config.toml
extras = ["some layers without attention", "local attention windows", "shifted keys", "gated attention", "capped logits"]
init = "normal"
init_std_qkv = 0.0442
lr_head = 0.00621
Each number is 50 + 12 x the weight over its row's rms, rounded and kept within 0 to 99. Layers, rows and columns count from 0. The size before them is the row's rms in percent of the matrix's.

# layer 3 MLP up, 512x128, rms 0.185, rows 25-79, columns 0-63
009:61 49 63 27 58 51 51 33 63 84 11 77 48 55 70 42 49 34 50 58 29 51 46 61 51 48 47 45 52 50 51 50 54 62 39 34 48 55 71 43 55 41 49 48 40 36 54 53 40 58 48 31 50 72 52 49 25 41 61 33 37 44 54 55
118:42 57 80 41 51 41 61 57 40 65 43 77 54 53 38 36 42 51 51 47 57 74 55 35 41 44 32 42 52 62 33 42 47 66 44 34 52 43 56 58 56 43 44 65 39 50 41 64 29 22 52 39 48 59 51 44 45 58 54 44 50 43 38 34
115:30 59 48 51 58 37 44 53 53 69 51 22 37 43 44 48 57 40 58 43 60 43 41 57 48 40 60 49 56 56 58 43 66 51 59 52 53 45 51 60 48 49 53 36 51 51 66 50 51 58 52 67 38 65 57 48 55 59 53 48 52 44 27 60
107:36 63 85 55 52 71 40 49 47 58 50 42 34 50 34 42 61 63 63 50 35 45 33 76 58 56 39 45 35 40 59 55 52 54 54 26 72 41 43 43 46 62 50 48 55 36 33 48 31 39 35 33 27 66 52 46 47 46 38 59 61 48 47 48
109:43 67 47 46 39 42 57 44 32 52 57 42 49 27 44 52 66 45 52 52 41 68 45 60 51 62 61 38 71 43 65 47 68 36 37 50 34 64 43 36 67 44 47 38 54 40 34 47 59 53 42 42 53 62 67 31 31 53 47 39 52 62 38 47
112:45 53 43 32 50 54 43 58 59 66 35 58 60 54 65 62 63 52 50 42 55 46 60 43 34 46 45 57 39 53 46 50 43 47 69 42 55 27 55 26 53 57 33 58 52 60 49 51 55 43 46 52 57 69 39 50 46 47 44 64 49 49 43 64
010:39 57 47 49 64 51 53 38 45 94 36 44 56 57 78 45 47 47 44 36 44 21 53 41 29 40 55 46 47 60 32 40 43 56 36 62 45 38 48 53 55 51 72 59 62 49 41 71 55 51 58 43 58 56 50 53 20 45 55 41 58 69 50 48
118:34 45 54 70 64 33 73 65 51 48 59 45 53 50 55 57 36 43 49 51 38 18 54 50 41 51 59 73 49 44 29 41 51 51 46 34 72 49 42 71 78 64 46 63 44 57 46 40 53 55 55 47 38 58 39 71 58 28 52 35 39 61 79 62
099:30 51 46 44 44 63 59 37 53 59 46 58 42 33 42 47 35 28 69 80 66 55 69 54 51 55 49 38 57 60 48 34 42 57 39 51 42 56 37 38 40 51 40 65 58 43 41 55 44 59 32 38 44 65 27 57 25 69 44 65 64 68 52 35
106:47 42 43 44 57 69 44 59 43 62 70 39 57 64 46 54 57 40 59 55 49 48 37 45 47 53 57 38 28 62 49 43 35 47 69 53 63 59 45 50 40 50 61 56 50 51 44 37 51 58 36 55 62 40 41 54 58 46 37 72 54 39 33 39
114:42 52 58 32 61 69 46 44 62 62 49 57 40 65 38 56 34 43 47 60 35 52 45 29 53 84 52 49 48 52 59 35 50 50 42 54 47 70 29 44 60 39 26 78 53 41 42 46 49 40 37 57 62 42 50 53 59 70 30 52 43 65 51 67
106:44 35 43 52 46 58 65 57 63 57 51 43 51 66 67 61 62 36 31 69 55 62 58 49 57 61 81 54 40 50 50 67 63 41 31 51 40 41 43 63 49 36 23 46 42 41 62 34 48 54 40 45 56 61 45 42 70 73 49 61 68 54 56 58
099:29 56 53 43 48 63 47 34 45 58 39 62 62 50 44 36 51 62 49 48 48 61 32 49 49 66 45 31 59 43 59 61 41 47 58 55 41 26 48 51 30 33 50 24 35 56 45 36 59 78 40 64 39 47 52 56 70 39 65 57 59 56 25 44
015:64 33 76 47 63 37 37 39 39 70 39 46 53 50 52 39 47 57 62 43 51 39 45 50 33 60 51 36 59 43 64 57 76 76 54 41 54 65 38 40 67 49 71 53 33 50 53 60 37 37 55 57 60 61 35 41 63 68 77 28 40 60 58 53
111:46 61 69 46 54 63 42 60 67 61 53 49 48 39 37 53 51 38 35 64 58 40 45 53 40 58 36 70 42 56 42 60 43 46 55 58 38 37 66 70 28 33 47 57 50 45 34 36 77 52 38 48 64 52 47 29 25 80 44 60 44 73 41 51
112:63 67 63 33 59 62 53 64 22 72 55 56 49 45 55 35 64 56 43 62 75 45 53 42 56 62 47 37 47 52 60 57 60 79 62 51 36 51 42 52 53 40 54 52 48 40 24 57 50 49 43 37 46 68 36 34 49 63 37 51 59 46 48 37
121:45 61 73 56 47 46 55 53 63 54 38 39 29 54 47 62 43 54 42 75 53 24 48 76 40 52 49 73 55 45 58 43 62 31 60 23 65 57 40 52 45 37 29 54 51 51 46 66 56 52 41 51 45 41 36 68 47 33 47 39 71 44 60 33
109:52 54 47 19 64 79 31 42 49 65 50 69 53 25 61 50 53 58 47 45 58 36 68 41 57 49 47 50 41 47 52 50 45 67 68 55 48 38 77 60 54 50 57 54 45 42 45 22 59 40 44 37 52 37 44 39 46 61 41 69 67 44 49 42
097:50 72 41 63 54 48 50 58 43 69 45 72 48 54 72 53 61 50 55 43 49 51 48 63 44 42 44 51 25 61 76 55 32 53 32 43 50 54 69 66 32 47 61 37 42 64 75 52 72 55 38 58 38 66 52 52 41 44 50 40 59 65 73 41
098:40 36 47 45 33 69 39 44 56 64 71 52 40 50 44 42 56 52 82 51 49 38 65 45 51 56 44 45 42 45 42 50 42 53 58 44 53 37 53 57 41 57 47 64 45 55 59 36 23 66 66 22 54 52 47 43 44 70 53 53 44 66 36 27
017:27 49 41 66 60 69 38 63 50 68 35 64 52 53 59 65 59 54 42 40 44 46 53 34 48 34 65 70 60 64 46 48 61 38 53 39 53 42 66 39 78 57 63 42 44 55 55 54 48 54 49 37 50 28 39 52 60 56 42 76 29 69 37 52
106:53 63 49 57 71 45 69 69 50 64 38 39 51 42 58 46 54 37 35 42 31 42 47 39 35 57 62 42 47 39 44 46 41 30 52 51 75 68 70 47 69 35 59 56 37 46 52 65 57 37 47 42 56 22 40 65 56 42 54 52 53 54 38 53
111:48 33 40 70 50 32 54 62 44 51 54 66 49 76 64 36 61 42 28 70 43 51 39 61 48 47 63 64 46 44 46 52 40 36 29 43 57 79 46 43 60 50 57 52 41 63 35 63 42 41 58 54 57 75 64 61 20 54 46 46 40 43 31 62
098:73 60 67 35 47 69 44 54 42 67 39 57 51 46 41 17 54 52 42 43 59 51 58 41 42 50 53 52 50 47 39 27 66 61 44 31 80 70 45 59 42 48 46 55 31 55 71 55 46 60 39 42 38 60 54 67 59 70 45 48 61 53 39 41
111:30 37 55 63 63 52 44 40 40 55 48 50 53 50 52 51 49 60 50 45 37 34 48 42 59 61 26 69 47 51 37 48 63 67 43 37 83 56 31 52 40 65 66 57 47 62 35 61 28 55 40 42 46 48 66 57 47 31 52 60 68 39 68 46
100:38 57 40 59 39 73 35 44 55 58 54 47 62 49 70 28 53 41 39 52 54 59 28 54 56 59 61 61 72 57 62 47 40 47 41 53 35 50 66 30 32 44 43 43 58 62 48 37 61 62 52 50 39 57 59 36 51 56 51 24 54 46 57 38
115:60 56 56 58 40 47 46 62 46 59 66 29 38 60 26 50 50 66 60 34 36 54 50 55 81 60 57 39 65 72 62 25 44 74 39 50 51 45 64 50 30 50 65 53 21 51 34 24 55 37 59 33 68 40 45 55 48 33 60 48 50 48 54 41
109:52 60 51 47 74 49 68 54 43 57 26 41 46 49 43 67 62 33 37 49 66 33 43 52 57 47 40 41 37 49 45 54 51 34 51 44 73 57 46 53 55 40 27 49 44 40 41 51 59 34 39 21 40 49 38 56 49 52 44 41 63 52 64 71
109:45 49 57 56 63 67 49 65 29 62 62 48 39 30 55 29 42 66 51 38 48 46 41 54 50 49 56 51 47 42 52 57 51 42 72 48 78 51 59 44 55 27 42 66 55 54 33 68 40 58 36 56 49 57 53 60 53 55 48 51 44 69 48 60
113:54 54 39 68 44 48 55 58 34 60 66 48 29 56 47 45 31 43 35 41 49 45 64 49 41 27 59 51 51 67 46 33 40 56 36 43 48 68 61 54 48 40 28 77 34 31 39 56 61 61 68 58 64 38 62 56 22 54 42 23 55 56 44 56
115:33 33 51 45 39 54 41 64 44 55 24 48 37 45 56 71 47 61 65 49 61 55 66 40 43 34 42 26 57 60 73 56 62 54 54 37 43 61 46 48 42 72 37 54 50 63 78 57 25 60 66 39 38 53 51 55 59 52 81 46 53 40 31 40
111:64 42 28 64 34 27 56 60 33 52 60 65 45 55 50 46 46 41 59 73 61 63 45 53 51 60 46 32 53 65 53 55 41 60 59 27 54 58 36 71 55 51 56 38 55 57 73 43 49 64 67 53 37 42 65 50 42 66 61 40 61 42 49 45
116:59 55 40 68 58 66 61 62 49 47 54 51 52 47 56 53 49 50 28 67 51 43 48 45 40 43 54 53 56 47 66 79 57 58 42 52 58 62 38 53 56 42 56 35 53 47 44 25 66 47 46 52 45 67 73 46 28 63 68 38 44 65 48 59
103:35 45 45 53 76 41 35 51 43 61 38 55 68 50 53 57 65 50 56 34 47 56 52 35 45 45 68 48 37 76 45 58 59 66 57 52 49 58 75 58 60 41 59 40 21 73 52 48 51 39 61 31 58 41 73 52 56 66 22 65 45 55 52 43
110:59 49 48 44 65 59 55 38 68 61 43 54 36 67 72 40 43 77 46 66 55 52 61 39 59 46 42 43 48 68 57 35 39 50 72 34 48 49 56 65 65 62 55 36 42 47 45 51 70 57 53 56 67 54 48 44 59 60 35 80 53 57 31 47
102:49 46 54 38 42 42 61 53 52 54 44 45 38 43 49 38 64 54 32 45 38 66 25 64 46 39 81 47 41 50 48 32 56 67 57 49 59 41 48 89 58 46 47 53 58 30 65 65 49 60 60 57 35 33 68 75 52 51 39 39 72 32 70 43
125:57 47 61 47 53 50 63 46 62 60 68 58 55 52 48 38 76 37 42 55 46 50 60 66 65 69 53 52 41 43 53 50 53 71 41 38 55 53 50 53 70 35 86 43 52 39 40 33 47 50 47 52 53 50 59 61 49 72 41 60 66 36 44 37
107:42 56 38 68 46 84 28 57 53 57 58 43 35 54 31 61 45 56 54 41 69 35 38 24 47 32 56 56 32 40 51 59 42 67 51 41 56 37 68 54 41 31 48 54 47 36 55 48 64 57 24 52 71 54 45 54 49 57 41 53 55 41 45 42
108:62 43 61 50 40 55 48 47 34 54 57 67 54 57 29 58 50 55 52 64 34 64 73 43 54 61 44 42 38 53 70 49 40 50 20 47 59 37 36 33 55 33 43 40 56 46 61 54 51 41 53 48 35 89 40 43 45 44 43 34 51 53 69 31
109:64 44 41 69 66 30 52 57 50 59 51 34 53 77 41 55 69 44 31 44 43 60 64 46 32 64 39 54 23 59 67 50 53 36 46 42 48 61 45 42 61 27 43 55 50 74 52 56 48 62 51 45 40 58 67 35 48 43 50 45 48 51 51 35
108:57 62 51 66 31 49 65 61 45 57 46 55 49 49 42 41 58 52 47 46 43 53 69 67 60 39 64 49 67 47 70 23 67 47 39 48 46 62 39 37 65 34 61 47 36 81 53 58 49 54 54 56 52 42 52 32 51 51 42 26 43 47 45 59
120:44 47 42 46 61 52 62 56 53 64 48 68 48 56 48 51 71 37 40 65 44 38 60 55 56 61 65 51 46 50 60 35 46 35 33 52 50 39 56 34 68 42 74 36 53 49 74 53 57 63 61 34 34 54 82 56 40 50 26 43 51 49 53 58
105:60 26 43 56 50 38 58 47 58 54 41 37 26 49 68 45 46 37 22 58 73 51 78 44 62 45 51 58 47 52 52 52 40 33 49 29 42 47 40 46 57 58 49 62 31 41 63 53 60 38 49 53 45 42 61 39 35 52 68 39 58 48 37 66
103:38 36 42 57 54 46 62 48 68 62 35 36 35 59 56 47 51 50 57 34 28 39 60 80 39 41 32 67 44 55 58 75 26 54 36 44 29 57 65 55 63 61 66 42 50 57 50 64 42 36 56 47 57 52 49 65 49 68 39 77 52 62 59 62
101:61 57 29 56 43 26 63 63 35 53 41 67 60 48 57 54 46 34 37 45 49 59 56 61 62 58 54 26 48 60 64 57 57 63 51 43 52 58 41 39 45 64 45 33 46 62 48 52 63 74 60 41 45 53 41 72 62 46 49 49 62 47 37 46
110:52 73 78 62 63 50 52 68 59 61 34 44 43 60 41 24 45 54 63 63 48 39 46 59 78 61 69 57 52 46 55 48 39 52 51 44 40 28 38 45 46 32 65 47 48 56 53 52 59 34 53 65 35 60 46 57 53 53 67 64 49 36 52 27
016:25 30 55 50 61 47 36 41 57 66 13 62 55 52 71 72 46 60 50 58 59 59 48 51 60 60 44 64 33 41 39 42 61 25 57 46 50 47 36 45 46 56 57 33 31 53 42 70 40 61 71 48 58 63 46 60 60 76 69 53 64 63 54 50
013:90 48 18 47 41 65 44 37 53 82 61 58 43 64 40 54 54 45 55 52 59 63 49 42 69 27 49 49 52 69 54 51 59 46 45 36 77 58 69 47 44 59 37 39 43 58 64 47 70 44 75 34 38 53 51 38 57 37 46 58 47 52 49 68
015:35 49 61 44 40 44 48 25 61 82 29 79 67 52 48 53 64 43 52 38 67 46 40 48 39 36 57 44 34 56 51 64 62 59 53 38 58 43 57 28 53 46 55 46 52 58 58 38 35 26 55 39 50 50 61 27 41 44 52 37 38 36 43 52
116:43 47 71 36 28 55 61 23 38 56 36 51 36 24 57 38 45 76 45 38 50 68 51 44 38 57 51 49 50 46 49 56 59 42 62 43 36 64 40 25 60 51 52 49 54 51 61 54 40 41 68 32 72 66 50 40 44 64 73 56 62 58 42 54
015:59 64 47 67 55 30 54 43 56 74 69 55 43 71 31 71 66 46 62 66 45 32 43 53 60 56 54 53 38 46 39 61 38 42 49 36 50 38 40 52 66 46 57 53 58 58 28 52 31 49 51 30 56 48 73 59 44 60 57 27 34 42 58 43
107:51 56 44 37 41 67 68 41 60 57 45 48 47 26 44 32 50 36 47 49 40 60 55 48 26 46 44 49 60 79 56 48 58 25 37 41 39 62 49 48 59 36 31 50 51 63 60 66 50 38 38 36 53 87 61 57 38 58 66 40 50 60 58 32
100:46 50 56 57 52 57 61 62 58 56 44 53 49 53 52 39 38 49 45 39 56 36 32 53 39 79 69 21 45 50 23 56 46 55 86 41 68 46 40 54 22 54 64 57 52 39 43 37 58 53 64 54 55 47 45 45 29 45 52 61 64 56 41 54
118:32 43 35 71 57 60 53 60 38 50 43 22 55 64 72 59 37 31 61 41 44 54 36 43 38 47 64 43 41 63 61 36 19 52 41 54 53 57 73 54 58 45 63 39 46 30 54 60 72 46 59 59 38 55 60 72 49 49 45 48 70 37 54 46
109:46 65 76 38 41 55 43 52 83 67 61 60 49 31 55 37 50 46 40 39 73 45 55 35 53 52 90 59 63 46 41 66 41 60 70 38 45 63 52 44 54 56 19 47 48 36 51 42 52 62 61 33 51 55 61 47 47 69 36 41 46 59 52 54
# layer 3 MLP down (transposed), 512x128, rms 0.142, rows 25-78, columns 0-63
020:40 57 52 57 61 56 30 52 59 15 56 61 37 37 45 39 42 61 49 23 47 49 38 48 49 44 60 49 31 47 68 63 41 69 67 36 35 41 46 54 57 71 66 44 71 45 46 41 63 39 64 48 61 62 36 53 26 40 57 39 71 34 52 47
126:49 30 43 47 47 52 46 59 59 45 51 53 69 42 35 58 58 67 47 51 61 46 51 49 55 50 49 51 64 47 44 67 48 54 66 73 63 48 59 50 52 44 53 55 54 56 52 44 38 47 48 59 38 57 41 62 53 74 41 45 00 56 56 35
108:38 54 61 56 44 48 62 50 51 31 45 39 23 20 33 48 42 48 53 50 64 54 65 44 73 80 47 45 64 60 43 44 41 74 62 39 38 62 47 55 64 75 56 31 54 33 44 43 44 61 55 57 41 40 42 68 59 33 43 41 62 49 42 64
119:59 69 37 30 62 38 81 56 38 28 67 19 48 37 59 56 55 44 52 39 46 52 35 57 42 49 45 43 57 58 50 40 39 44 53 71 56 39 30 52 46 59 54 57 31 47 45 65 60 68 54 57 64 52 45 46 63 51 53 48 53 58 58 72
112:53 48 57 71 57 62 44 53 70 75 46 68 48 57 62 57 38 57 54 37 59 18 47 50 43 41 47 50 33 40 43 46 33 49 55 44 54 43 58 63 54 62 50 71 54 54 50 54 39 43 56 42 46 53 45 68 55 50 55 42 54 31 56 38
112:48 56 55 22 36 41 71 50 51 53 61 63 52 57 62 42 41 78 53 76 49 49 48 67 43 46 40 67 63 61 62 45 39 52 66 61 51 32 49 30 54 52 75 62 54 52 27 47 60 53 43 51 61 74 43 48 53 27 54 30 41 62 44 61
021:49 37 55 49 49 59 57 48 66 52 58 41 63 58 51 70 49 26 59 54 55 54 52 65 23 60 70 57 51 54 51 33 45 55 38 28 51 46 37 46 41 52 31 34 53 21 69 50 62 65 33 56 66 52 27 52 56 60 30 61 73 40 49 66
118:49 50 61 50 35 75 37 36 36 34 32 59 63 63 36 42 52 31 47 70 49 48 48 53 60 56 63 42 54 97 47 42 50 52 48 63 33 64 32 57 37 45 50 39 74 35 44 54 40 60 47 62 26 54 50 50 24 64 38 61 53 54 35 29
099:58 63 44 42 49 39 50 52 39 65 36 50 47 38 58 40 53 50 54 45 67 59 48 30 53 74 60 56 50 49 52 25 47 57 37 64 60 36 59 41 56 53 43 61 34 37 65 35 53 36 60 54 50 58 42 26 64 46 35 41 72 41 67 49
106:45 59 41 32 22 53 35 55 37 65 52 38 65 49 54 54 63 56 46 39 58 47 66 70 48 81 30 43 56 49 38 38 41 55 44 49 58 52 47 61 34 53 63 50 48 79 42 46 51 56 54 29 45 43 52 65 43 34 47 38 59 64 52 46
112:52 47 48 39 54 54 49 42 28 36 49 37 23 48 59 56 41 38 69 59 61 58 32 64 51 51 38 43 65 67 38 50 48 40 38 58 61 71 58 55 67 62 58 47 49 38 53 57 68 50 63 72 74 39 47 54 60 52 51 36 95 54 47 53
127:50 46 62 56 64 57 44 53 42 44 50 58 99 69 69 63 61 48 64 52 44 52 73 60 46 54 40 69 63 44 39 47 66 60 49 89 44 56 52 64 51 51 38 52 65 42 59 32 58 59 58 39 59 46 40 35 86 48 55 42 70 36 39 50
110:57 77 79 58 40 46 28 62 59 39 47 42 83 63 34 35 38 41 42 44 54 42 55 41 52 69 40 36 51 28 42 58 41 60 26 54 52 54 59 59 38 53 56 50 48 66 64 45 38 77 62 67 57 63 47 58 72 43 54 47 49 50 59 45
024:46 56 56 53 68 58 46 58 42 62 38 49 53 48 53 75 65 52 50 38 71 37 58 40 35 52 63 35 45 46 67 49 43 39 42 68 64 52 57 26 57 69 67 41 16 31 28 68 58 41 47 48 37 38 44 49 31 53 59 56 59 67 35 48
110:39 48 50 69 53 37 52 63 39 46 42 46 77 41 55 80 43 44 56 36 45 59 38 50 54 49 75 57 36 16 64 33 59 57 28 79 68 67 39 61 69 59 48 50 59 35 48 51 28 63 51 54 35 63 36 46 66 49 46 63 26 33 62 46
106:55 49 49 49 57 56 53 57 57 48 32 64 43 36 36 56 51 49 38 73 35 52 27 42 61 61 23 60 58 56 59 36 50 27 63 75 56 40 69 65 36 50 49 40 57 62 73 38 58 32 47 60 49 41 37 51 70 61 32 43 17 54 61 43
123:59 92 45 63 59 49 50 50 38 13 30 46 49 67 56 48 48 49 43 50 48 65 56 46 46 59 44 34 59 50 35 49 59 45 67 81 40 62 43 30 56 37 64 45 83 51 56 60 24 38 44 42 59 46 52 50 61 36 47 46 79 62 57 61
105:60 48 70 45 43 50 50 38 56 18 41 58 37 37 37 76 40 40 58 51 42 56 40 43 30 53 55 38 51 65 49 41 54 54 44 45 34 53 56 52 34 45 53 53 56 52 50 40 54 37 45 72 51 44 46 47 66 54 41 49 73 68 55 34
107:41 51 52 48 40 57 37 39 52 21 36 71 60 41 49 63 54 39 48 47 61 34 42 57 41 54 27 32 58 50 45 45 49 49 44 52 52 62 56 59 28 48 64 33 41 41 63 43 57 77 51 26 48 51 81 45 41 24 47 44 50 43 56 41
099:53 39 32 42 45 67 25 31 51 46 52 46 54 49 46 45 54 68 51 45 45 68 49 31 66 69 68 60 37 42 56 40 55 57 51 48 53 46 45 49 57 45 54 56 73 55 71 61 55 31 41 00 57 58 52 45 67 43 27 28 46 45 44 53
026:51 65 31 54 40 44 58 45 63 53 29 45 56 57 47 38 46 49 70 39 26 54 56 46 48 54 38 67 40 46 53 41 51 32 67 61 45 57 67 60 37 50 41 56 44 50 55 33 66 36 55 57 57 58 50 65 49 46 61 50 52 56 50 52
102:49 31 62 46 59 56 31 62 50 66 51 46 54 19 47 46 42 54 53 35 42 54 76 22 56 42 57 49 76 43 48 69 41 62 51 41 44 27 58 45 53 23 22 53 53 55 35 54 34 55 41 66 49 54 52 39 48 57 41 62 54 74 39 68
107:53 46 50 62 60 48 69 70 46 38 52 50 27 24 54 41 48 53 54 38 49 43 33 45 35 51 47 36 64 57 37 69 73 62 55 35 53 40 48 60 18 36 55 53 46 51 73 40 64 64 73 55 50 63 42 14 35 58 61 70 63 58 53 59
099:64 57 48 47 81 46 57 71 46 69 43 38 51 47 46 62 35 42 30 76 49 51 51 45 40 60 44 54 64 56 47 44 66 36 48 20 65 37 54 55 53 69 51 47 29 56 59 57 69 26 40 48 56 39 52 44 13 30 47 36 56 47 58 39
133:43 42 59 50 66 52 73 58 51 20 58 30 75 45 50 60 37 42 44 50 44 43 36 68 68 49 57 44 46 58 42 35 68 49 51 79 45 48 37 41 35 56 53 51 80 49 65 54 32 65 42 64 63 71 54 47 34 41 52 58 64 51 51 50
114:55 51 48 54 47 53 38 51 44 18 41 39 77 41 57 46 52 58 37 52 40 48 41 28 54 35 53 40 42 46 49 48 56 44 53 65 27 74 51 68 56 56 44 33 91 52 39 45 55 53 72 75 35 47 57 52 72 30 44 51 57 48 34 45
113:44 21 66 46 43 67 52 56 58 45 61 37 63 57 51 58 53 50 52 47 34 45 41 61 51 61 57 59 33 46 48 45 35 59 62 90 52 68 46 44 45 78 34 45 49 51 31 19 66 53 53 59 58 53 44 48 32 29 42 46 21 21 53 70
110:57 46 46 46 37 43 49 64 49 60 40 44 62 31 35 65 27 61 57 62 48 36 49 43 45 40 49 53 55 70 47 44 48 67 33 90 36 52 57 46 60 66 48 47 71 48 57 51 49 55 49 58 65 46 57 53 42 47 43 43 37 63 44 45
110:53 61 49 72 70 49 48 62 53 75 45 38 37 50 42 74 61 56 52 51 46 48 61 71 53 46 59 38 57 36 40 31 58 22 41 45 41 42 31 63 57 65 65 44 45 45 65 47 73 44 61 68 59 41 60 60 39 41 50 45 72 51 51 46
111:64 61 37 41 62 52 60 44 28 50 59 55 39 41 55 39 43 45 54 45 69 54 47 29 43 47 48 60 53 49 54 51 62 54 47 50 33 51 63 52 34 54 20 31 56 60 63 51 49 70 61 66 73 38 55 36 58 59 46 64 47 77 51 47
105:53 77 40 44 58 49 40 41 42 11 58 39 48 40 47 57 54 44 70 66 47 60 46 75 51 42 55 60 42 26 43 27 58 57 22 44 65 67 43 54 57 33 56 48 34 29 43 54 44 48 49 54 53 42 59 48 56 62 52 32 58 37 66 46
108:51 65 63 60 31 68 53 60 59 47 61 41 49 41 42 50 48 54 75 52 45 51 64 41 52 56 69 64 42 48 72 49 53 52 64 57 31 44 49 21 55 50 52 60 31 34 54 34 58 39 42 59 70 43 37 22 37 44 53 60 38 67 49 57
112:44 34 40 53 51 44 36 45 50 62 34 49 71 38 62 72 59 69 62 29 57 38 41 64 38 38 65 49 36 47 45 40 72 43 59 59 58 27 38 54 38 40 28 51 32 47 56 55 56 52 52 56 43 46 31 68 70 52 55 52 56 61 38 45
104:52 66 50 42 59 52 61 57 63 56 55 57 26 43 57 54 71 69 42 58 50 36 27 56 34 44 47 46 57 47 64 58 59 29 55 41 58 77 38 45 40 55 35 54 19 66 43 55 42 62 64 54 54 58 48 41 49 55 53 45 49 42 61 47
104:51 57 40 59 58 39 43 56 39 22 53 47 62 42 53 30 47 38 57 53 36 56 58 52 47 55 39 28 61 40 69 50 51 52 51 52 74 39 61 58 36 45 62 62 48 53 68 59 56 71 62 51 43 50 41 38 78 57 57 14 35 39 47 60
100:54 42 64 44 56 63 41 37 36 55 40 52 35 48 39 36 45 37 66 54 62 56 57 16 50 59 36 53 42 60 49 45 56 40 39 57 46 54 36 44 40 72 58 45 37 50 59 65 64 53 55 38 44 56 34 47 45 46 49 41 79 46 37 48
116:46 58 45 48 77 42 68 30 34 03 30 46 35 62 30 59 41 52 47 54 37 51 52 44 52 31 61 46 60 81 39 44 66 26 44 24 59 49 38 57 35 45 51 45 49 53 54 28 57 34 59 52 45 50 58 35 39 60 56 55 72 48 44 69
104:57 52 51 55 55 59 65 44 27 46 86 68 35 40 45 69 51 61 55 52 47 52 33 50 51 65 39 26 57 40 67 52 39 44 59 21 72 62 35 56 56 55 65 33 47 54 43 59 60 29 47 50 18 51 32 59 55 32 49 36 54 52 57 61
108:50 44 57 65 57 48 58 72 62 46 27 64 36 50 45 55 45 54 57 63 35 25 44 47 34 34 52 54 78 69 51 57 37 47 79 49 66 62 45 58 50 72 40 50 46 57 56 59 30 53 35 60 23 26 50 57 48 50 50 80 65 45 42 55
107:47 62 40 57 55 73 41 41 43 64 38 34 47 55 32 37 48 65 43 65 59 52 43 44 34 53 41 50 43 64 56 58 49 66 68 48 39 76 25 56 62 53 45 57 45 55 68 55 68 50 45 34 43 14 51 45 49 56 41 75 66 50 47 61
113:52 42 50 63 63 69 49 47 47 63 56 39 32 42 48 43 52 66 61 32 49 43 37 25 58 60 47 51 26 42 54 49 36 47 46 41 58 40 53 76 50 48 57 42 58 33 53 48 33 52 52 56 54 76 59 48 48 38 64 49 71 37 61 59
114:45 58 58 36 64 50 63 49 60 27 48 41 52 41 50 20 52 55 58 41 34 45 51 34 56 66 58 50 56 62 37 53 27 23 46 61 39 47 39 61 58 46 41 51 44 37 67 54 52 46 45 52 66 32 56 30 35 53 63 68 52 27 36 59
105:52 75 70 40 83 57 55 52 46 78 62 27 64 40 52 56 63 48 74 55 43 50 25 56 49 36 34 44 54 60 64 59 46 54 61 75 41 31 63 60 41 46 73 16 57 59 40 39 44 48 48 35 52 50 49 50 46 39 33 40 44 57 45 37
098:42 47 45 61 55 59 57 64 49 50 51 57 65 56 35 52 39 44 57 49 50 61 83 51 51 60 43 63 38 65 64 46 54 44 56 45 73 38 42 54 64 29 31 19 52 30 37 68 62 53 70 29 55 72 58 34 51 49 37 57 52 45 55 64
118:53 45 42 54 47 66 51 45 59 31 41 58 80 54 49 60 57 41 47 55 41 49 82 61 56 47 49 43 52 64 36 46 39 52 62 54 27 56 39 58 44 50 67 54 57 55 59 44 58 37 44 63 54 59 56 64 56 60 53 48 87 60 60 42
106:46 47 43 46 59 49 38 50 41 26 43 50 60 55 47 47 63 39 57 31 53 65 44 61 24 62 60 52 46 59 57 71 57 29 74 79 51 53 46 52 46 58 71 51 50 36 41 57 47 61 42 52 65 42 49 40 39 55 64 63 34 50 46 65
026:46 53 21 54 66 53 68 65 51 44 55 46 54 71 59 53 45 61 49 47 64 59 62 61 48 48 35 40 78 56 51 37 50 44 43 76 44 47 56 49 38 53 40 47 73 53 72 44 40 69 38 49 52 67 37 67 39 60 30 48 53 63 55 73
022:44 46 52 35 48 73 61 58 39 42 33 28 68 42 50 53 72 55 36 54 32 61 47 65 55 62 40 37 32 66 38 77 66 48 47 45 55 45 58 20 45 68 57 47 06 35 44 62 63 54 51 38 58 54 40 41 47 35 49 53 71 53 69 41
024:58 51 61 16 47 30 60 47 70 34 35 50 64 20 63 46 45 50 43 54 66 39 52 59 37 49 38 52 55 44 47 45 60 44 47 82 42 44 42 60 70 65 44 48 40 37 44 63 37 35 54 36 45 60 43 43 46 38 70 36 72 43 62 47
109:60 48 30 50 57 48 58 58 39 52 72 46 28 64 58 29 57 61 65 46 41 43 43 60 53 27 53 69 69 53 74 44 45 53 49 44 61 47 72 50 42 37 47 77 37 59 41 51 62 50 42 65 40 38 53 63 57 34 51 61 57 64 44 55
027:58 50 49 43 31 49 38 54 45 70 67 44 46 60 46 61 44 43 42 37 66 34 42 68 57 48 39 47 64 68 67 55 58 39 63 51 51 32 61 26 70 68 42 46 16 48 58 62 42 49 59 56 48 41 56 42 53 61 54 46 96 33 53 30
105:60 48 61 56 65 24 48 43 70 47 53 48 35 69 48 35 50 67 54 48 45 44 50 54 56 66 29 51 59 49 47 39 62 45 45 51 48 61 48 64 42 59 49 72 57 42 49 62 46 67 51 45 52 44 50 68 57 53 42 50 41 28 47 61
097:44 80 74 35 64 38 57 41 44 45 32 47 62 42 39 29 45 56 55 49 46 43 40 46 57 31 53 67 58 56 29 54 54 72 75 62 69 50 50 45 57 70 46 57 28 73 66 59 51 60 50 41 63 49 62 58 59 48 60 46 55 73 44 37
119:55 59 33 37 53 45 51 40 22 00 46 49 48 31 51 41 43 51 53 45 50 52 60 60 67 59 66 51 42 71 50 49 73 46 50 39 46 42 66 40 53 48 38 48 65 50 42 50 28 65 48 42 46 59 66 58 53 46 61 45 65 37 57 48